config.yaml
num_hidden_layers: 16
hidden_size: 96
num_attention_heads: 3
num_key_value_heads: 3
head_dim: 32
intermediate_size: 192
vocab_size: 1024
hidden_act: "swiglu"
norm: "rmsnorm"
norm_place: "out"
norm_eps: 1e-05
positions: "learned"
qk_norm: true
attn_scale: 0.177
bias: "all"
tie_word_embeddings: false
parallel_block: false
init: "normal"
init_std_qkv: 0.0644
init_std_o: 0.0114
init_std_up: 0.0644
init_std_down: 0.00805
optimizer: "muon_variant"
learning_rate: 0.00997
lr_mult_o: 2.0
lr_mult_up: 0.609
lr_mult_down: 1.5
beta1: 0.95
lr_head: 0.00593
warmup_steps: 0
schedule: "wsd"
decay_fraction: 0.798
decay_shape: "linear"
final_lr_fraction: 0.0
batch_tokens: [8192, 16384, 32768, 65536]
max_seq_len: 256
doc_mask: false
train_tokens: 100300000
max_steps: 3224
dataset: "wikipedia_en"
Each number is 500 + 40 x the weight over its row's rms, rounded and kept within 0 to 999. Layers, rows and columns count from 0. Numbers have three digits each. The size before them is the row's rms in percent of the matrix's.

# layer 7 attention query, 96x96, rms 0.211, rows 0-33, columns 0-47
100:430443511506504482474481518450450503476489399534474514486423421561521528463466503511528528487453441449572490499496498532476535489465548499508486
115:558531480487512522448430514514502533489463483491522468442512588461491435410469514517463447525467478497486483506519537490528521538430512520544525
108:495519491476495393465527493474509484566571529539494588573546523379519477490545536553506476467527512517483543523452538528419528432439456526480487
097:516581533514493438532556485499424493528419518507529502497457497508499592507487473548521490498493500501499534452463505461467520466525517464451514
115:443579513512586470459524510541521492498442587483528530500513517467549453479475443605489468481481477453499472459527494469447453462476437476435548
106:461513496552479550511510469506483539549470521496482500486527479489490542596485511527516465513421587605503503461548485512456426549495528529538470
099:507489479418512497557442406443463528471395497563492577496566516550471449523535471473518514454481496526511528500527540551489508445522556556470450
108:490510504498567486505524426550476503488578451463488466518509466539480518496554570488447495540605524369526479529475516511515427422495460489509533
105:501495544479439557453565469440465540512531555449511510452454420510470581487457515476484478527521554490457517509453566422546533481536490473507512
115:452434453552513486478524538464448526514467444443528488508512470458488453524517450485511513524445613424477528489513579478539516473496502459536553
103:474518593537475594575482502407490496493542470479457550525534535527519504516505485510539525454503438478406492383488436489516584477478493478559413
108:555497527516481497520507512509542526558495490548553464512421480521577497496554522530504477443558537483461535542563489471554473553466537516585471
114:515433499463453525544523493443562515536453439531498445501521530503509475559407435581573570508586550448452522552519498539525467479479486497475537
106:466547505476494520472530497546481470436535479532459445484566471498465496466543506495462494573508457526462442504474538509478493517552478463554452
110:552473480490443440513516563478567518501476449417514608439505436535505581509516520453481461499564475412419522528513530531446479543512408489524450
112:501441494520471472482557527455527469411529460542465523502485512582586511479491626529522480505521546488413516449518492495522458452468498420466500
107:531550442505391509441465519494426516440511507524465516506493534543535495524478515515557551481546493487467519524448514494522459530546413491496525
112:456484450537488489572541532508514588499506506485476474496485574492493546460422572510523569482484542459523557480468493455508476489445524502494475
112:479433541491487495505513497473550495532464526494517445486484518522521412526539484417459446533492588505512562555425530461557578487487495527452538
108:495525482466476503544482524490542554545497511540543539384402539505523460588480566475499527457529549562462443430502517513523464497505544482504551
109:472481411473456476485523508447482507516513497523523482428483574432534476538531543496428502584472559532542555502544495499533477453522467525473494
112:506438525479508542529539495518532459494513504404493439535444491524541455495527523439496484530493533546529524423464509530476489433561470538514453
105:558509515492459465541515553470460431484472542499471460549440503479452471487479526528436489566465520469491525500520495549473502441549550500544507
106:538582485505526468435500515482531543497512509438589421547511538512459471541505543490557505423542505515520492492560553605474547530588513507467537
120:463533441511484517466498514486481600510447490426458445550515517485516516477420516496499445508475418474541490527530472479465422458510553460492496
105:536557477509506571458468410559603532543567528479486538510496501542490531512480392495410507559511507536458499512482527501539535461517502549424561
111:443501428467456475514565567483528491443511445494587436586487491483510584434547470494501501539390486487491499480481497527437558454518538468510532
107:462467440454530511507442557460480507516495547497504421452554470523540557474468449485541477447463481506544463481388503482535479522495484527520538
104:523487483541488426504445482524495484598466489517556516525440445538549473536486524482407427509526479439477483455568540367510554501533524577494560
099:483527547494463533581539495406517517490514513505512537423500509471513422463543449464485536522520509437541531521489460505478452456519476515520468
085:530522468446522512380491411520483465544515405506449555471528496486524506473483494426487491495462491483522533468460511489523507536482461456495530
098:458478560542532469570521501541495501567536502511489466494506531499514510520500504549529548562514451460446503510481471531442493497515382555551484
073:504405442474469471489402454488514488534568582480501475550420525468429579475536522435523460509526535530506451508600460454525512507529518536532517
102:416540522453511429493523492561447493456497457537532458545471488518509530568490530507535529525526513494494484518510525585431473519491571435479518
# layer 7 attention key, 96x96, rms 0.21, rows 0-33, columns 0-47
094:484460522549497479446473459485470474537525433514528439493489572564553496502455532480551536538465524479469580396473490506486515502488393496487544
126:561501499518504499501394517598547436541431547539473520432502526484521490447611475546479447507525533479519425530522494496481517492512462501533508
099:520521592465496446510508456534492503517489497526471547457476478474497570504500449477480462538465515486500512501493480544507600444433476483460479
095:519485519590442495556462451425515486559475514556486544552503496462524527519350533548470444517500496523467496550499548498497444509547438485447486
103:498450508543466455459546479476461513486531531506496545476532513508478412486539539580510572456497477479418528546543511471515425481458553496420497
102:542537513512475506554481460506483479419527586491461511483574596533520449552397486441477483514518477531525511531562499581495530448571521584471510
103:555570470480544537433549549479491539506379430471457487594472475539531518479458481506539512460469535471516511415475523496460508503519438518513478
107:482465592494514477460489517582539537487502457470528487466570389516584439498492453498517518580519570474512570468512534473494449489470485529513483
105:525484587526491589561524550481522520434501523515421489471467516478500547523499517491465477562536514486462447517488566459488531516512477477558500
114:468486530520533490485514537455474504514482451508546478495518475527569470496566540546470470504531508504457567578565557548578466534504531507522512
108:490482468509545535509434428467559465485526523504521486526480457485569482477440459451452524518502484443428532459494414477484409439457460509532575
112:486519453487495535517485462438467495462451489472517479581512503444539507532551494462493559536526529520463486592503528512505495466457524478546543
106:495464532433453521497461452452494475474510417492507459546437510452449581506530500535503585494595555444458487482488503468484472543447527524489459
120:560488495536502544486534498517431481536392531507456408516553455492524481517489555554527471555466500530489504493445455502506499514508460475502508
117:565468500441467490479535518483500530566458506498523535465492501466501573485453491517513520476502476507483574508563528520542520529466441481488483
122:522429485495484505491569518521481445426540455542486486505511537468480533447482503457538460468503541505478524500499499463531415450542579456474536
112:479507538477523507551451536537448551478532509521457447459490436463487536493502486483492484420430459433489575478542533474462512533502464509480510
111:485487508524480476550425541514549506492594429534511480540459569410525466473411498508504546471525534518538493444523530416560502468508523510458535
111:473486452453523510501495446485545526563467396569517485429452476518511460424545487509433470492506556462514491501513493573467476484491510508560500
101:459469540462504496481542477520489529532601530499473483475498526566537411461473522469451555483512600530509469453479467557460478544431526454458521
107:480426520525462494518534524456506557535503473534497508495476531522458496563565491517468505505469548570565487551513434517438505548505502473581472
109:490505508563537572520467463565485492521550506488469477545472463533531474556532448545429527525453506430571498520499472529528541467615506493534481
103:559488468498438437549471489499502472549506485538499490482557412524500486590464514560451492508472535476490521458489481536552523507481506458500505
101:510554528513515497514503476505422581509473502475495595564514505557511519503481460452497545375486519462471504551488506572493491542532493506551512
105:504440576506466508481447461488467473540479475423456511512537482524463516531513558447492486470545504523538475440436460409541400462523527517485488
095:500496519584579480520479397549558533525564484474511522468482479553470530525515437551447492557512531534424549470539496521501483493517506553472463
109:508531593503512494531526526490534459534509463513475566549496449519499531519528564491506553520482487479507495505428497556565550488479512524554440
111:531532436478546452510503545531570419460508494446470491448427454534415472496418521553449430467515509549558522475435531482490479518539506510519478
113:480471479544487489453476506475501516469509525497500528470443480491410505509509538499531435581499447467472414432509495460478491542540503492517501
089:483465514450533486510514476395472547510509595531594584442481484454538453533473489508525494513508492452578421437432522458530491481531474527515501
091:574498542550509519505485576512440485513481455477538606407552554420532526507537529504527435517510524479475480523506485528507455540535452432478556
103:498510525496485539565589460529592489467461526490463510439515469448494475523547527577563532476490487499570509499528435512511486524460432528458505
083:501560565538511545482556562547577473485506472504456471492499510529507443515473492478505453430452524517440514585461517581473433470539464531516443
089:486456483518527520568498456482585540503558517530494523481547544520549544476484493538476513498592508487514453497410447523504516519518496471453452
# layer 7 attention value, 96x96, rms 0.213, rows 0-31, columns 0-47
098:466482476560446587499488484481515554392467520459473543505580431535501423445516521573461544457464534540530501498448502535470561489474507471478486
107:543562531507542467527469481531538474575490520541533461530555508519556538488558565482526543442399449422549482552520518451511469526535512506426471
111:534483534537573520511499483447497504498521508483455504494415532493517477529474473475531499466508543555431388479430476512513457512536462543475557
106:512520497480483497487497445535498486524483507508506538528596426463425588431538427566456507542444496483485465450607470557457517536490518524524506
105:505530498543528537482541493521516445517528455509538472458440512453565504478520485444533438456489458582448435466510462518550564500494447494458552
100:512521487531551523484499500503505493512435571559453500479490567432503472536476585525538492498468532438513502478466521520553454480456530532490470
092:495506491547508450550481465577538510506491461460498469434459448509451561513493529432462530527607416510553520434519515508541514496462493503499499
092:514534440482494490516530505498510547396451492445442519521525516494443546470525467542547457502519518474541450486524514494521517443547530521481552
114:511509407494503558520488498437584493540555443519501495484500410485521495445504485512534512467475520560509542504514538497479447515550482489530558
112:484412488491510566527549479470418495435560492539499458531477448498524483528450415506459538471512533417550474518488465538486475492408508522431525
090:538517503528537484376515545524504529473510451425482566462532468531543510501495508498494462545513539444502518516483515454470514481486470514589515
088:509422503509429445469513538434514465536488525537557531459506539498478487514521518559431510463530447521470518515492495544478542451627424501445466
101:512561547550487473464459575517452510492522491537487537500488530525493436511510543491550480518540562488508469387497510626523503568480593485469465
090:454502523516579503506429576507499571532485484490465465489473481464495475534428459528493507502503489507489423507493541507567510485481477479493551
089:455470544487493482551459480554450529463452572489541519424451493546508479450505472453482485497503467506504568509536480503517556499472438462518575
103:524508507446466492532553535493499452525471467531525480471522560570496502583588443457462553469542493457525532520445489529487507499569541574437492
116:481609587513501463550518488422460477508429521512441515451490447503490492495555498514514499547447437496525473521538533460514542529484585523513501
092:468460533539469432460480522484468584462466556493516434560496524453462491471520483504494482475476519484455552494539455500531539456467535483547541
112:542521514572482487560493477504510534471499489519504516515453510533415530530539574500548447444477484418428465518489422567470512546521538517536442
102:530500575541394497538453493512520466534559597561537478591467414476472534456501484530588486501480483485530529525479608481461477499462549582508505
097:542573535543516536467590466526523482557488537518497488517440539448517544511540445517505565468486592488503541534436430485471488515524518518566467
103:506545510483530566453498499497589493504474571556505523554524530535549475492412478528492479558533490460537549486528508533521533488505458423518487
103:481611511526528564492490496478496553517502491494530428489488507526556493504407539500536471505499494555508476582532458543449539424487612494513557
109:493461451502425494521518441490444509482465539441533468493527543514554540580513541505539518449502489427485518532451577480516496393474535502517488
095:556477461520529443541450490537488568538513527556533569531535519463455497551496467565535496537552528509514479433502582468562513435611509503507451
096:541505559569496516479490487422527420499472522573477543549507514475542576531518495440551482576550444454512484393483517569496528482460431490508546
100:512508514457519501514524414476474479435496498503460527549509533484518517474526474560558525510594526525587517515539519531493527510522527417545498
097:517500447454493489593528444556459511465473512531536488442434519541488529501463527614530463479507453546470478471517530498505504539489482485459431
109:491541515518496519475535478515501518520557497504458574527431504537511473450494512504523439488510405487496572468461611543508513517539492476609559
100:459525449477478491524534545481539447494491491387498496604416501431519447476448467500440435515500463481504516482509459448468464535578447475453496
097:521513498503431550510441518458546531487480447490534462486516470560604535416526486547495491518460552432493552577517515452522558460516521496443491
103:467491539538407498507469428505513493498594496494529513489514521577517450511532446450484406562512541498569520573477455467519442567474543450469422
# layer 7 attention output (transposed), 96x96, rms 0.376, rows 0-31, columns 0-47
099:513492481531546459481488548532480492538547419486588503497526512528463520470493522499445489551497539477443495566524515474488446524457509458432480
103:509530513514526536479447546525564509550467507444547489445515477440465539504449494464595498492572483599438388446439514563475492539533550542472542
116:560546532504468514565502497515473488532455540453509471510539507472467577416511551465502472512492464448523463521550549500459446546550425489527512
109:435547505545502544515542516423529496501523474572489422427424521450535474508480467467503487506504555492486540525441577472527467488483530516539510
102:525508591418523530476502508556526518448531544414529467544478515474493559508536454556490538508495533457543496563533463480474499428526503544532518
099:514558469513470489511444493467522514593482450432464507513486471583515477461509556489516545539439479519423440428462513461504500501515482489507544
100:508436525477439527490506490461583450519551550450485516506449560419511498549490487521420469455497412427441502538567435397552475537510480485516486
100:497450501543546480523495446514472456560575515463502514587475496552525548545525511471497469617427542572491496490507554481478508487511477446522480
115:496471460504528462478476425542486466492501466498421443485475442477517480487525520508480510534519546430460478479481469501488475493522486569477444
113:574563466442500495513435550492464495533524525525460604559515552499546524545485544421588471518459463456438476446548509456533558529475572456525479
097:508574408477511564511486479533467524473525503473556485533489505508447462472543489470445551452540537502533478440449454522519418519533506543461428
100:542490528514508475556472461577477510495534488521461451509481488510498537518496507520536496510485477497540532528516515496573470627475515570464514
104:455499480491447512527487476442514491550521509436543480501484408461488542465507526516503514539473449505475463506475472514484569493602477559442474
095:620429506512445547557539491496528487498515512419468545525502508523511532567542471464517517507494434404477526541505501466481455530490519518470424
093:571535495507479471536527519478544515539487573533530544525453504498503474480506441609472554444565478426553529498414516631538536501476529477512422
111:521458504484514495520549523426458482495483576546499514466499509444549485435511555523565449442463478521451513470510481476475456536511522429584527
108:447452467542554569430529486493507529608477489481534523520566515493556540538485512498538559492512519548455545563487470486532508465466507513536534
104:478479490515513536541462495518529497431556497444518590415540481456482531497504503476515533598500411511505490555492506552488516478447503466492454
115:421516531523563475453576532526467507563472506418523511426470458454468494476505469466495496563510505594505507504573576484564487459476493465558499
103:432516481470549477507524485450533547467492453481423493479493541522482561482475503494496521422563485494503543476580519526504454518489580531545553
107:483575488500513496514481540641432486502487464449502501486544504546540438442501483507552508496428471491487533501531522503455420500483500490525487
103:520500496530429514555434456580551458510457473476538522518520473488494523505575462534530505485503587542529487525543449513562474505506514537433537
103:543503429497483457422512550587481452510425489511573519485484497584509478531510430496451446476433478489474535531502490578563555484444524449453561
110:523555485487565522469466496503497450528543510531420566531526506481518459397495475480435465495498470517523463508463466530512485506444503491470528
095:496474473468472496466569453506513545580619503458482530497477502431533552418558541426471446447479541525574545472446505530382487440514495513484511
105:501546435503525578535518452498512451483423457491440485526499521487500559557510474501441508480490514542462530550591557440521558495496514495555403
100:446532484513532510492543458497494529592517490565476444429478459514529509547497475528490497518484547501502578462495459506454500507497548441597479
094:488415550480438468414534521525514537555494504563535485473544474492511496474507472513527471613519512528524472548499566501584502491458447475573513
115:436462501489482502498521430529509463448463518467531433526501475464522463545547478530487513593531509532522415489453501494469505533534515566474465
099:529526530515508561473458522527480594467471490558484531537521467519473604531488545483501469533538514538549549488545529422521527524556493507527568
104:545529561492484449455483486519438502522483594500451643473521498537500516487493508487539505426466546506455429504526496536513441571469510496526477
105:524508543502466454481488474480461494489470488514409519502473461503501490501463485494481537450443485523383505513540501532617585514458439623506555